{
  "hidden_size": 128,
  "num_key_value_heads": 1,
  "vocab_size": 8192,
  "hidden_act": "gelu",
  "norm": "rmsnorm",
  "tie_word_embeddings": false,
  "init_std_qkv": 0.0393,
  "init_std_o": 0.00829,
  "init_out_by_depth": true,
  "max_seq_len": 128,
  "train_tokens": 153500000
}
Each number is 128 + 24 x the weight over its row's rms, rounded and kept within 0 to 255. Layers, rows and columns count from 0. Numbers have three digits each. The size before them is the row's rms in percent of the matrix's.

# layer 5 MLP down (transposed), 512x128, rms 0.0933, rows 23-129, columns 64-127
101:114148165119127128130120117148148097117113164123159082130151122145123111147090169148133112138140090118178133125150114132135106074109142147113135142083150133158168148174111151174194073129119144
094:110096171112139134157124133111106141151121149149119156143131146120118127130102137103119119152095131153149087105127135113113093127129095167151128146136080090161067119104157096098094148117161159
088:103098109135134127116124062117131128144144134143145146131163154146133135103131148123154099158131133155149081143111132134121110151152108111149107112176147161158071105108082076127120079156131086
096:113159118087112144123149151131179117091112115121082114169105137139169133152124146136128118179155115162131105135136099152147116086112120119104124099144111133101090151133127120137079065124117117
093:127144130122101138128107151145183145111103147134120175130169146114105118124118124134153134172113128135148174147130118118112087148108099143142136134187109108075103140114191133085129140123155118
101:151165064157109104160103083129158156102132160132118143148135121090151155108133100135182108103092087056117142132117153151163142115080151131149095111151143155119132103125128137146100168117138136
107:182114117089173157086079148157126137147132125143181104179130090107104075105084120131109133118128142167156144114093061133140133125124123092134158093104149113123132112150125160160139130149130142
104:148147165152109112141148120134138118075101134122113106125096166164115161123178084141107036143177146107105131124159131133164146123134116159123151121113149135130122126103120138109111178123139144
105:088144148121125073132121156137102133103133136137153137170173124130159130138116164148191147138136181123103102135144164145113118118176086124118116135117134131129073136126115090136116120124106163
096:092150140155149134090081109086174087118104120090088113129128108089178165121142130141164122112100137159126164088110118175091122112118134123113162144087158095187118121135160113129140145148147139
102:118123147131112098145091120057138114099113138100160178131118129142143090113127113103144114122128196102120117090138108141125120143126129129131120150151134141148114132105131105111079131141107102
102:139129095130120084147141109147199162095135151142153120118127121113128125097143130125161114156173159135171104104099091124129114125132099106144095129094071126108145124114142078144116130116162156
100:123123135105184120102115125142164120142135128141113159099134130090107185097124107138127125123158114117132097139109111163092094098116096160137131140112126110134107119105153091153135115128142171
105:124086148131109102153160130115117113129098159104138153120119141113153117136133108128155133111135130153143136119145132137146113100107129162126121104163106112086111151079121095070112147098141145
087:134112133096152127120142109110113126152116140135174118107099140146136140101134131129105147162186142103142086171159150120133150178119127183138129107137107110141154091125126095112115118150160117
099:144141171113115158124097150093139111162135134140079144123174099132061106105111110140167124102101137131139135162129153117118138162111149130126128145111123126139109129091199109147103110161101120
097:060126141118101142143125103164118186137135159128081116133126116147119118108117135150120153166157144127124150163163100119089164122162114119159136128151137181154119169140136182130144073130105117
098:117144139112131182125165115161134115128073135116143173077141109129104128111133113110122078143128129150128163129083117084129124141144164127099111148172116121139155098109142083124137129146106161
100:128148172176167132122110151147134112131124154130105120139095132139106120147128087148158102144161144157155144129157145142122113138168163149134099151149149155107117134158140118115124082130160150
094:127147136119156127126100161131163139114131112118143092105147135127123174110159130066129103051157121147136095132156123113140139073086112142143158136116126103136176097149113123156166165147169123
113:149167138143090075123128144156166117148147087128108108111125138117134167125155106111130127087091101149161128123154110160121164137124115132140091116175181117072116136138126160143144159144110142
111:131124126168108124130150065118154108113091101110098130130140135151127106128119151092103101101139112111113144129128158141189125097163203197151109090107125136166149150139145083108103150113125119
100:193151143112147084146159149150143129116121123100104129163102139156106112078093107132104117118150139151126171136151097115141161106120127097127135120103118142152076125145094132170102120157096086
085:057136119191107136130127135139134134133129119159147181135130147130152108107091158120125127124184120131120093142138126149139102127158108160157105101137075142065132087112143088134140141113158135
091:125129156158124101102121117161133143090141129155195162131151108128143139150117134100089137153105133142106109123133134160106147123157157144150083113123145165134080127158128147102121119115097130
110:081183116082105125133125145103119122116083111147104111145120088153119141109133125094167154094111135117130107133122118129096129164119150109142105123090131156149107115092084111177100126164128134
089:106131116178122097150109123139078164143121139157159165134122111118153104101120121179131151132135096149099112165151105145154138110149110161145132135105131164136106114169166160151158109121140125
099:095130108121110124141126154119132098165130136120102099150100116071120153135086128138111125108142118116117098135150182108127133125143139131106120137101075117168126128132131098119110112143127123
098:128139140097126142139170141119098109107148123134115097152082142152130131089104111108098099124109125099144115125102102146126123117128131070132144121150112161122104116131144160119150100083139056
097:076124149106122123185128136099148131142104152154149150117122138171133155133145088134162113128149146103126125111137180092136171141103159096112111145132159119198103136135133128111126106127112086
089:102128101147107149125137128103105111122138141133069110106110161137101080101156160163167129139143154110115154126143105112090095149135120145140166113128147087152107115168109133100140179109127120
108:112123144153105159127165112153183130105157150110157160156096136130142134087123155063106111127130051114163110129154078149136113120145108120145098138110164136129114155134121123160139163125128097
099:083133141129113078113090112098103148146156147139103122167107137114112126137182116132100136107129134118138143109149096186096122152137079150151156126121139156131109116105158139157146177114113129
105:117139133120120115156083153125167115145140113149145127087104121133103151124129085089111119099102123120165123139109102078125067107137101127101138104113083131102110090111138128118087106127117111
094:105125148151109209173121088120150086107080121137099092136183120122149125111143142115165120152110087109132126126150117146072109136087152123116124089148157160128099129093119105102149134128107132
102:122123117121101129105110099154079161128109141155165118152134109145112074138123137133156137112136128160105148101162098139150138127167121118098120081156166141094109129188121158129114144161155160
111:188131157126119166126148159116124111102090198127124115121103151143139097182145147141142128159122084131123110154132152143109122093127169123123136079138121152098150153125108118135099110149144100
095:102085080108128081160131127076141107112107077144155120107163119137141132128127174156100122137133104103125088123119156144116146112144156151114172097105140109104125119146153148164078156118131127
098:111114096148129104167111129141110137104119127091166109111129128146131149150136112143143109134130173121116128134132149118154118137127138129161133137130164116165106116183119103129129081105116126
109:116133133132163131107138097152138141157120123147134170119089131133136138134096127116154124135108160152115174111140159087124127138127132128158148115117136127057130129143111118115138123114133131
097:099131127107101096138116098127091127118146176124157088158147102127170137122125112140110139160117108130136109158123160092110119131135137172122090103114113133158137165122083089120144155160148115
105:154169187109139141124107116138178134148146105071113110110106135114092119132113105124098158135136160089164117085150146132079110129121113141129092142124109127170149111110113190135142120114123105
099:096119151121174106129175137171114135124137103129158125190130165136147136108134154156104116126137164138158129179133130108203170106138120101140131128131171139099120110106136113104140152125086149
113:153093110156127132072098128135174088137110132077120172099100120126168120107137090121159159096152128116171160161081113090125130117111125106139121123118144098112137118145113123130134169113105147
110:143097126128118110129092161131170142127145121138132135124155101119132132081172151095109149142130152109149145121146131106140108141069167121105132086137110122109148110084139145142132101113115111
094:128093095093193148106094119109091185127117130157126142103140118142127078144121134126164113135116157106132110122144120066137140153129136146144147142087159166129089116118152108127126159119169108
095:100123031089142104098131161161149167119131158128123183127124116163103108141119119147147128085125119149134119132082144145122174145107133158116108126138143135073121110115143128158131103195160100
087:121120119127110146124112124147112138088127105123122082128089126160115137165156094107163125135130104083147137137132087138078131134125142147135105138130163139146078121137117165159148147121132096
104:108136170137132132122210118144189152120154145118119119141088115127154160110165157119126101129148120149136192133128115113163111162125078140132156162097117093140065173111104143148145134157124123
096:146097126077063125096148133085061126080113118115133084170116110115126120122149149151158117120147153127107144125146124130149132126158125119129165132127139073132135162162110106164095116132137160
095:102134128095134123155118106186115099108141136134111146120108148087138153108170132130141151118144187095157096135122139129132132134116159112115113132152105119128168158103133106060137139150110139
098:150157109151124101131125136209121151133163121139089132156114120140092109121124142103126119128146151104140134140144146121133114149106141135115127134153185120072126111092132124137164109094090110
111:103134141120140094139102178099102111138115104096133120153116147145162079121104136118105109146126144135104124128152135117134098115116137085118111115135128146091086157110144110181167163130100147
097:080142157113137136103155086156123109106173120148154127155126123158136132125146136122135174116136118101132084148103126151102145133134138122069112133149151123126136119137181115139079138125177119
097:110137134098119138133091150100140087161190108163136094180085133108147120147106106155151144136108138124107158103089132124141074142144094133111134094119151135211112129117145142136101144107095145
095:133073114114149121118142129102157113132091133182114133122119143109151132142102134115115117121114133110122157156102114122148128154123100135149132127085081119099121107149133097161104156116174141
097:120141120127119161139132136072149133132158142098105111150093130127127117171149109161097115124108142191141087105133146135071168150152121149115153105161110129107144114137112112090161109129173135
094:085125130123160127129123146136138133143138179147130119089138104162099122117132126158154122122122092129128127151131128103134111140156103074103121146127200123106110108125164133135135129133117138
095:120127137168148118143116109114160114155160132149152150143154136131121133119133131109105116098074131147169112153141115163094144108092144141111132128156172134130129091142132102147160104101133102
082:068128117116113127108118120091150121141170137154163134116152069165129123078178114134122134123126135123116096131146141154123152105096158116142119134127150146207102092131116148147122134163153110
097:130144080101130143126105143063135155143100086166131146099137101111145092155148177116102147137121106091115132114134155126104170092130098138108150120175135089160128102142135126122118110102172115
104:132150110157151147104166153099153102131129131123142123126086115132148090143127099138187111138178139136088146117151113108104109137163110063181135095102070132127108124122126126146102115141129135
089:174130144088155151115103163151105139110118118151143114125138166133130121131130137137107138119081099075114121126121148132151126144144143145064109158149133109060155115126127168090142140143110138
118:130133159141116158138131128148177110089120180128129120126141104149152164138159141126122124133090122129066102134138138148188187113104166085121149136124149102118119089151137138122135137153125073
098:156100133139148116090124132117127128148112120133123136162123115139150162106082099109103156091071144153099118115132108131104124124140132169098127123121102131114105143107088078142148098140093175
089:127108199115105166133110114128116117102164145122155169181100127117103114150129099143163145112113140115133142077129135067164077122111163111139107115089143100128110114121101133083133115166147138
093:140155133142141137139138088133177118111130124110121113144158141154150159070110082134097118149149132118112132139132122109147095118103103093147123097135145107156131154132169077114133096141149159
098:117082122115118099119136149159174157125112109108156123141142098121130130106151118162178072113123128130154143100150150112153109088146096173132121128153100105120181128124119110108108106116152136
090:140109167096138128093118145155124106139128148167138127111096124154125109156145143141142140157113096146098144162165111126126103079112116118098124119158159123116130096120139088109160123135159123
101:133125135146144113097114133110140119144137111156111150087109119186151133090093148090111139114158160141132173137112108118158118098130137169178105117133136139085112104172150131142118146097128134
122:085179152144108124137115114144152167164124127130100143182135095151142151151125116116112151130101097141153088122145136131153138120092130106114169141164110094114102136070123136107145139128165131
092:126103150159162074127147156095092131137109145144072104117162091124134136133135173154137147147153132132124146134119134150155125073122093131130117166146099138094137116121135084142124141146107174
095:121126120109140129118142154151079144123138177144128093126138098103138102151137131137169090098156129130114086154150114125094101116161182115101093153144088150197119123099149099096132087119122120
110:137114086150133113114066115118169136120109151120146145144119165149129119160148125125149130159114128135124156140145129163165134083131131115132123156127120136185121162166163106093127186094106099
110:156129133144108150117102115114124138116092164148144097082102126149116093108176141120076089150146079136140148135116151121127108150136089098155111149152146109097122190101145171154133115115109169
099:116093128114118134084156127107112109142097114161134140094138167127139099141087107119150186139142104191107150111124171142133138100156168131119112152111168109178110109143105109089098137155117118
104:119093109142157135116117125127071134114169111104134100106147152166119145173107131102159156137090157102110096098134122165130118090121159151148149174119099128115106150119133079111159077141122094
101:128126170137167171130116136116168144131117166111116126142186166127131158113107112115137120160096140140144140147136145103132067104109124138123109165153083120144135149094166119099163112171125154
102:057151101082153131117102180149113134125110096133170138104136133154159104121114136152122146146086178122115097094099133095158070092128174163149159135122162116104093146131138152104136117137136108
094:110106132102142156143122133122110123126130150115132131144159122080169147088184132124133117129175146120162146125110136178136156118101099162115073096113148129132090109155160138113138138106170117
110:148118147167125153149116130127133116099175126117129119102091111087090131112146112104130131076132175171142155126119112133102125111107101120130117068170113154098096117155151149169134141136117155
091:122107145180128098095109146122099152152154132154119103118122118134175094187143105116093145116115092138133114127127153121102119167110122107128123134162120153124141114086102110152065146139120114
098:120088162138155107105128126156139108127153161122148092129167139090103144104113133139090144139101083132103194155132116143146117090156100153151135087138098107145130142189104128128173107117110083
091:096139132117139155117091127114120141152123133159162140150152130175183118099092134165115154089152129146137114118134117116088125113125149129137153148122138112196138128138118116117113104115144130
095:146177137157141129129079173158133137118160144152149139123148103173113139117144146113152165136135164161100176110114140133091083158110138138121082090139132148108128145119117139094137142121080127
100:102110134156103161111140119139106149167144132136149114063089072162108126129115129118134158137113170129165115139138155130119110166164112113129125138158152157065087110103130125163122118127126153
109:126132111156148144119116167127126098111096069134090110154115137101163115141167128095086130115135199105144120163101112086144147130132123115139129136117142091119087110161140089095144160087139144
102:074122140121153119159113131156138131133158137089133122147130104123153095085130116149127088162115083119148102143131108126109071092155161173106134120120122136086118095106164142088138154118169122
126:140140132154139129137140150115190156141089149111140147119122157130139114167125160097103120134106160139138088121107124157160110134134097146134159124132113107060148131077151135148137146121093154
096:157115139110123124135119099127143153137109141107102159098133126131143089123177114078106118116133088150091111127134101164148135158122091102109124135156134172142126114135158151167126154098172130
097:154110172133113117139119134132115111080133102132120130117141126100101186147100098158139114194103098153164152119122146137136165130095140153119120166149134109153129138129132091165103120122112151
084:110119123114118091117112117102128141097169102134108134103141124108107155131126131196136132064153143099129113133154116120121125115120163160075094144124119150217100161118122101128115088116151098
108:133141125104095121170108107123138126136152063126170133098093112120138190128121104115139137133129140137185138155146117109137107124105152131136132146154123123132117182064136179172139092093131158
091:118163117056112146132100117089084166146142108142109143178140117094087149132144121098088138121080139148149127114115116167104099187099133117155137153101123144123111146093132149098124096141126145
099:099103137098133102157172108160107124127100093154115107133111138131150133150120193136141107127115112133142123150140162124101094136152111121095109155139109136110103107142129130151100143148153136
095:152165108092140141107139144151107160131146127114186115141146103091149131111124098135134162135143158156098109139124164091078145075105136127114108140102134111132122116123107087093139132118153159
092:143118124146143143163199135145169119146103115152122149133147116107098194091145123134148125116135161120143133117112136123078147081140116153134133118166108148136122125080151133101098109159147141
101:090124112137141128080091127121131155136132159159101151154157140097145164103110120129120116144132105117106084152165133120118125150112108115140129082080124126130122124140143144088162147085158104
085:109114138157154166132091136172089170166128128144149102106134164125127171082113095107125080140126129135149130053078168088080135126103106145136130149120102155123121123086138145113133081145120121
102:098142120142074150102107077093085112109142121140099139147094138139120116113126171078148125084109100091140085138131140160130142146118148109125169126148169120100140124127118133138123203149109155
112:152099131143116114124132119109108161128145133139112068115087127125145143166136138172109146118163143125130102108146150104124169151099173129072186119105146118102111130124159134206155129131117140
102:114076126168166091162128131109076145125119151140148146089121113094096144157142122145132141159152118126112124116179112141167151158161117100106115122146144110133152111162095132127157110143168092
097:152131113123174126092122155097143166150131154104127089129101101131120138112122095109134135094111145150119100108160168134072150103164121122099135165130166174176138052177151101144104129117131114
103:164144132147113106101076066098106146117114131125127149068112094122122121128128109112114124146150172107132086114135151117110143155092146096118123170095102150101144113102149129115104095104152140
101:134147134144110132149142107084159137104159107109155111106138108112130147186129153111137083076162116129166088121127130149156143115128110120126113137160134123146100177120110071136157132149111087
092:122095151110177161103125157087119141072148076140111143118107131111128124098125118140136098142140095154133130100149148114109094125114128128113120111104117100191148148110105128109134152071143148
108:093109103108137089132125134155131126116134188127090116129147110104141147096106105160140114118135178136154166168110111115193103146124157109141129153128078175129164129119131122138093144116089154
# layer 5 MLP up, 512x128, rms 0.195, rows 24-130, columns 64-127
097:123177085165140165142132113129136111118121123110126107119116138170113141163131122128118118163150130097076112120130141170114102104104122172096121068118108142092073100162166107165153131154094136
091:136140133108146113122116163114132110139083120089095154142096164049142138134084122163146112131122118163097114149125152129135139154078136121100136144112124114118136144151148144150158087116107150
096:149113116154058109106124161154145122152148111099161123114119140132122115094116135102155101149135145130135129136151138084093115115126117152128165137133140103098107142109117090151145142103142144
091:101087130148129137122132142076108146135150095133127128182102122133145112149166158109094125134144169124154133145110101126103171147127112132149085169122140148093174118124140120156104114126087152
097:130144124137119133101181187097148102119170120142144103138139117138140172106135125127146181166128130118077142107133141140151142124130119122120147127092146126115154079103119074113105135115143144
112:161127079117108118094135124091141107140101114099158126149121131097126169149138075103102085131137164144153131141186116160133112124180106139136158117182135113145119092123146106178136131165140139
105:109112120153154110150130108118131175169120114125144100125111134118127111128084132131097153136142129158150100133122092098136172112155160124096138080136147092138117128112127128131114146087114137
109:125134138162105105172119119128126134105071127134139132136138128092088109096133085160115135137120102079147139135138144106118136141131133142120145130103118066116155150094159153145124126141100111
095:135111156098109147125123092147135117134112132113126110113120146149143099116098152148087134134129170117095148139118148119133070137132146145072096170137108128131138166134123145103162140117073147
105:135118135162100161131120134145113128186123094128173121141087096137123094117133149114110115130095137097092123158108095150108127137170134115133152103150139109137152152078162137098166118118124141
092:133114094123143096103097137137122081150138121119153103157109177102126134177100105131092160118177158132102105171120087118181148141130121116129140132098152131096135127148154125157138121161087174
099:154138129126149118149125147152133163161134086095131126109099126114132152169106113115142124142113156085133137125123082174132163107133091152182143145122083110123154153116116174146147125114142113
100:100121155128124078079091124121150133153121111141095123138124140148136135126069165099145102127103127147107159161163093115129165130124149136154097121146116110172122141122145146127130130140142119
092:117166137149152109096086158143150125129163145131131142123157172074113109117133104111122148169088112147177109074134110118117107152153119127143154123140130154093163149134130167127155165152138118
101:130093107130141139121141147121098146151095114144096118154123121120165130146158133101123110110152135117135113085139132105102083170068115100138139129126118154166123125175114106105129131113183124
099:095114151142139147152163130155137129162137170147133109111109151112123104163186147148113102087094143132088109105158149160100116176105108139161144099142151125116141129157116142111172109166131091
103:120162111132121147134143141172145124103138130107133121098100141125112134109127093136062122097128094188173153133145117110163154080125152133116149122117155118114150090081121096165171129122126142
094:072137122141129103110130139124139092120099123123102122121162088129147129178064143080135092171112126095120116153139103090170131119135146108146142076108122132141132149125118131156152124152079146
097:111157145098127128101119136146120105153129075144160125160127128140161099122062132116135161096104124135137148137089119155128122140110157124114148134100150134115113167067142192133176118124115128
099:118167142121081136127147142099116105172122143121098119119124117119141141143142134169107141131151083112148142162148114129181128170143155163147119117095139148086166149087117126134147152078108093
104:181113167144137137121143082125155132153141136153077173105127157121107096089123161118141126151110100135136121105120132135144096166142116125157137136143137153147111163158121105135133113100116124
104:068109138124130130137112127120101143104123178146148141121165082135161142163145168075129131164097114101112093151118144108109120165145133140131104096137148133130149130154170173081137137110146138
088:139145187132124109170126120071117129137147108071128120129113109135091176136130136146133162124143150125137130112135110117145168098083108109115142127138179103149110170137099149170118127132093107
103:119102142123157135159145154079149132151107100109070104161088135089123141128101120136153103071132136129121116096147132084149102140107100124109141169156143085116107119127135114160132126169156146
105:141122082156079120112119141164105110133150148168115130170107136129122156125108103084142119103093120150125104119071120147129156130127151063132134115089102136123111126085100121128112146158147116
097:177128150106086142138143116134141146125089166139119143139108164119164076150161173124085130137104104131113136129092129154159078167098075113103144101144114163184116158052152097096131112139124124
099:151147158129159150106139145128095146137123143143132111163114107118126142132131149136127109116128103084154132096119159136097128138143148116186072139122137110134117127124143097128150175085116153
106:170124093167130157090171139129091105119140123131128125142123125125141170117124147130130139133067147158118180134122125173105097127123084097138141101139119134136119151140089076141103095105106125
101:187165151135162158140108123126165160117135116135122141154122113091105123093143107162146103113152097132133131104143138122093148155148156067129123137125149106055155100094137114142154102156158125
098:132118154128111107134135118139109081129107152095152129133127123123141119121118099154067150145127145117135124114093146096134144139106126126136088118134122169156125149126137130087104099151141138
096:114138115127137129134138154147135114179109157113158134123134147114138165149154128145155142096094159138101086141123143166082149148142163137146109130167100091158164113125110074143104105142129094
104:113142107121106113111156123140131113153128138126138170093117115145077110105131169128155124090077146149102123134141115140133124124156120115068122091117131194135136162118105115136100109115097167
095:138114121111142163113125124067116115160085107096133168127126156138192180151154139144116132144138123149123110138139122133146143149134112133156147145090150122155133097141139131117117116153096125
099:148175142135112147115156157148113102109142098119144055131132104145106152153141133129150160131120090093120141097144133168142154109124131135139135094086180092114153111104119121146146108122117132
100:149091141123101138120118151123161145123108121114118113109117149129099094130119170118130189090184144121141135144142155134099161127120120110153118149120102067113135125083139150146143144084077125
104:151131111094114127125139125125149147113143162099118124181124095165140161145097089127146116120150125120128149154135136155148085141098078124177109112114117107162117140104161105135127147130115120
103:130129078119112056102131116091132104149104144130111123135105133144144149133135112157085181096111109062126116123100105122117126135139104133161158108144150103125106123152131112124115108135120125
100:124142139159102100093129130106148113096144121113134145129132167161115160125114079150175167121126139100127170123106127130181145149143132143108114157115171147133130131155142129192132126106085097
101:147159092148145146091137155159108164163117123106122106164090176110102115166125126132124155131136163111133111067085138087167161155121131135146143142118120104130103111120143123104093145152130138
098:134131106150083144151091143130154118135141106163135113091157134144078144148077101112099140136110142158145127078158160139168131160140137142103145096098149158137164097092135141147072098094159167
109:140113141110111159132141134159146118110081169123129146102157153111132137120131116119098163126125105133163092110125101145047086097123120126104147141143156081143120120132139146092094158096155112
101:110166111134139146121130101163135127085107150093132110053093164160135121125097108143111154125126182125152115124113140152129118184098163132128150095102118128078175159069117116114131175109143118
111:116119147111103126074145156154129142112076137106153166086106106134134093128085147088120132113142097097158115140136154101145144093120150147108130118163117138131146124150124152128113116128130118
107:131160126100133148159101115145175159140114102151116136125130174147124149121168149098120125118136094127176131152172126124150125154120135072106117136095094108089134144117138180115090129111112114
102:137185121138127094148156130157111102113140162129117143139120130076126110168145185105165168090092116128147143161155139151156118166111105133164110126145116097151140137110114129138147155127090163
096:101124174107123118186140102103121129158107100149122159143138157130170142126135160107114120177105095124089129125175145110071109106141117100146088120134097150118088125088131122118171155089131133
099:120142087106111160150189149136117133126139108142141077155112141159189132121126129144127122149127135140124095133140094147132133112099132121130143066137094109145138178134166066150132104102164145
098:153146119152115143098098149141096088133150116135114189073106156146131101147101108123142169083139129156153117122150121166086152118189144133132109125148171135162109115144114137123087141108146171
101:101146158158129142116209131175140174142119124114132079089122143106099091149164184131126080134139107126114143098109109133138149092174176128149129139138124112117146153119120127101183131129098103
099:149151100089144136166115135157115127159119094130123168137114149117128114149118158093103114156105146163139112121105162110130174139155141152118140122140144123117162113144124063157088139105147142
103:157084141135140100106131150118156168163121137099154129120117146136160147136131126157139158155126117143099182106100126134143107158121118095154125120145154162151093145132174118075114151174142151
100:131132117132158120124139125146164134131085153107084153114147085132135107134091130127133180131078157163114081129136095124140119109111153130128128127109121116128139137091148106119083124124113092
093:118176164153168183121139152136150093128156119084135150131168104149106090150154141144116117097155137105131088108111133114117165102127113140124090139118110135115143150126139102164104124102119150
105:116123174162122102147102164148139121142111082139121111160105127100084127124139116136085153142114131167118112120140117092139132132108136115120109106081119155082138145123124119161094106152072154
096:138132151190082104144116168143092145135130121106153152104123124145149130112119099158133152115142166144110149115176096157137159157144132180134185142123174122102146126171125144174129166119099124
102:113141081114080138118142137097149117154102087137068131105087156112168154118123122120100124104119138133146133110131101115146160162089132137113120136131170094109093162111149079119131124143127123
094:121119143143133113160158161084159161157137160132097111112125097149135155094084144120104120153129124126111137106140167136166127113152156176148131117109135127147141157110124107115134149118142108
104:093142139136128097114145136137083122156136137120097129157143084131149125100088130135111185130137118144116099122119113105098140139170137113130177159088119121103114171101125140098120132112105105
099:151123118120100141120159104141141145110128106158109126121085099198156178112134128101113139119107104136152082154142160134140142145129118142163162131127155084118126105130122117130117096131098137
095:123145118155160178161137131174131125144119147167182113125166088124150135157128146074144160166166116110094148130135117128091109145164147124155169133134137160138141143131098134092131169153116098
100:093118145108139107127136123095108141116114159084158156142152110142104093099137104077070138144119116140089112161129040099136149174073126134141119137142170143133094149145167125146153132150106102
097:175164164135125129123116145109103156104129117112100111136104142116116107090161183113125156128167148147123127147095123144142118147117129134113122141181129098075109128122117170115177121121095110
109:125145176125074151157179150143151113125133132142165102089105119169109107112111092107116120119143142124123101158149102063119154149146133179110129133159107143104126094150170095130096109126115142
088:132132176132120106107121119131120097118130141130128179132139126117106088104143114125163117128109148133168140139116156143132107117144172063125092077154136141116118156141135092122135091128094193
093:116185148072125143146108141113100090169122112145143143133081103114136095154109158163108131109118148103133104138137117116113178124110102153123139124103140136116111116104102128160130140178112186
093:140109158128145171152142136132125135129089136089142123128177144124180140123161086146097111141098112136137147126124113127143111107149091126089117112072123124120192113115106052147094149129121125
099:160115114163137167154139106119108123126105144141093204169096173091134126084120104115139160126086129128124134109126136148117139165095101131147134148106169119130112114122158157124155149137091092
096:138107136140102078150125108138123106151148130131112088082117114149110125154128151111132139144132136173150170146116131154090149125110133130148128133116156118146086133106138099065153148052160114
094:146138157144122122137176151092180120117106126130117169082095124128155131179126094106109140121159101158157134110152099111108102140104123135137121119136116138132177115126101129092113133156108127
101:122143122110115145113157139078123105134128179130174109114117117129135150109139071101121124100150152165127106111098148112134129189149143109118108145128103115147182086159111102116096133109123089
094:113134118152079163101186151137102080151141102126130096135097125159158113126142120135131125120114113104174145121084128039134111114097101135145119156141091126132133124131098141167148129086075154
104:125145141142142163166159170145082156148114138130114124146147138142173119150150132123139098184108110100141158158111125142128143137145121141107141113132114120117100172167106108095151123148158190
112:219137133146139117157165114182100100105130136142128139120097151134162180153158137117126092137132092069175141117099158146167093167115129100161120098140139141169147141144147142153105122127148118
099:198129110120131124138138155132148181131138171098145069132131115168141160123133127110133143142116116144103121119099173188133137146166108127138131139120127122147152095098123127125113139097131130
102:117115102156119159152140146167195127113130128144120122129119140116142112132122155106102125096112090131085127138137178144156164122152114158150140123206118144108094136099130114114139122091122116
100:134138122134100095106142126112155123136101104102130115100152160151113123115146100176094148104140111080094130138125147200099105132115142147116127083105099133144098115145176168101136097129144151
101:125147128110144132077120130119129145180178113153096150102106156120128111123117150121140110118165101123122127101128138122112089130117129158121167097151163124119113161140124131110111174152173160
102:139162124132113153129182097143176050097117154131133124124079130135129123089110155172130164132086143134129142096106128161162097090154172135138096110130138090120153145102132122145092107101124095
093:111146126144140185152165171156116125137142130132143138134121146155136195122186172135148133164142132146085136140138128186084183127150143144131149079117129111082141104099135103151111093122103140
104:129160159140130137134121115126121142101138140143107124109134150114162122138107132104132157067159060133119182146135130163101078152117080096127139118135143140135143175117084132131085143145124170
098:134091159103115109173172165094150100103124077126127157106130126146161118098113124172134123091142150162164119125152140119113127153095104128086157128181165126095126129166105164133141144144137134
097:146116126154152128083151123136145102098084111139126112132107153137142140133187201126063160184153129163098142114132144161160087108121092121145138125118156145099119104095104139131100143105119148
100:139094142142103095117170135129129126135154116106143130117125116115110098131142120097128111145113151100128166156164172134155138101120149160091126125166090142132137127199126142121092153119096139
097:060162132132088131127111151116119132125171123167120116162136108152118108168130140133101177120105143132101119086176118110158159133136130134120115123108126132093151129113157098153154109169058113
099:137116163144135127111120110114145126094132110104113133125150136099084166091134141162145124126112100140131110130117144139119087129141115119093138168131100101110171101108114115109077123070123163
097:114146097097109105121187121146149162124157162115113110104111142127146129120104142147155125099113161118124121108101137170099142125127117108101151100107092162095119127093122162127071130079122117
103:122108116126095137126154122137134124112095221122113106134120129156117114137118150151116100155087100105115137123083119155108105116105182146132140077097149092124153155081156112132084150110164102
087:116115157161119157118119124075135122125124149123135083137138139124158145181127152123127153162127148172130106135119123117112149125102123145132162158129115101116163101149153122151141131096133143
095:105153110128093170166147109142112131145136104104094168154133148133088150100129117128139162128153106090147112148106096131146163151116155137122109130125178128127119127102167135134119122118058091
089:135134161112088142121147175096127103126140126114117147133128121097145113181113116099108118165100159107094109066104108173145152170131110159163136102168105094127132121118107142116112093125106129
101:111111153163145111123115157133106142130121176145167118142107127116099094150134135103117135131140126101124128150123179137085175115083144107135145104087094140129133129159144140104118122079126092
099:136157126151173159137160135117163147151171170114134117115085100144090157126102141141147143124147141129138112111124164140091134154129148150118151146107137115123183073123125120151125183068122121
097:139142145157136122107145129145152129128128146135115107128119071087123104117139119140160143137140170188141127138101090119169084166141146131139135134145146124118135084117120151151092146134070130
095:141117098136143091147140145121098142155119126093131108117142141082106146099160139122140130166103105125117098147132160175114151142103123142110117104106121072126101119145170149199127127097133079
097:159113108139119165120148142114122224127090136177092131133093128190163123136122152084108097144092115125121122151086122147114131132144157137151113131098118114127128162132115114093113135128113125
101:140112138112157127140120078116124152133110153107124159125158120143132101161093129159108116147155102179097135073138125156139138169091131121118127152122132135117162148117138109093085097121151168
104:136171166101122127114089138092120108085152101129151142149129127099150111107082145130143107135123124159159130125119087153123119147121129150124093127135122057130152130118071126128135108109137120
084:119124151129072112143124111093140127157124076083126159164100106103170132165122147198142136122085135168093091165166101124170130103133119123116156124166111119143165106152154106145142170145121127
106:149143107094147121102158188164111111125147127153138140177136130145182131140137092080085136120145140120143109090168118135154132149147103141135149174129109135146168144070149130106172121140144135
102:143145152135103125120133102125114138133162109183122153081119142142125121159146158108129121128149157136160124087118105137106128147138146155086129123149146117133119149148143154143153140164124157
108:197095178167141126125120129135150125155143138144142128118096140110171139132137079096123133140154118130144120090124177157139189126134122134112111144148101107104132162095142069100137113117174115
098:049149153111087142145127079143142108139117097135147120120119138099146102184086156125113144140133127135123145122092110144131113124112165123152120134147123090106120179096120182144182115135099105
102:099162123142070146123149136096154150081086139122139162101126153159105135137153138114163125128153144105116124134120122085121153141162119134118130109144145112129153115129194125158170156092140143
107:135160082135110189139139134127140169138109135098123120139115082140145143154147150120148119116125129099163104106135140146140134104121115121065094102104145126093147138122119141157155125104167082
095:098140136105120122134139096124074120156129143115155084141148140129092111146110149118129160155116114161122078192138125178107136157164122152139151113110113163100104151182130129151171159123117123
099:126130150140162160129104115115113062149089101106098173128092156158139127116111104132149159135166145134074119110158095080157118123116150099094125143144132130117152116161162116122131107125108160
098:109144098132139142105161135139118113100128167133106107094136117129079098112174123095131151125090115112129104131112147121114127120110140175078153091110093076116163124154125168165145084089123149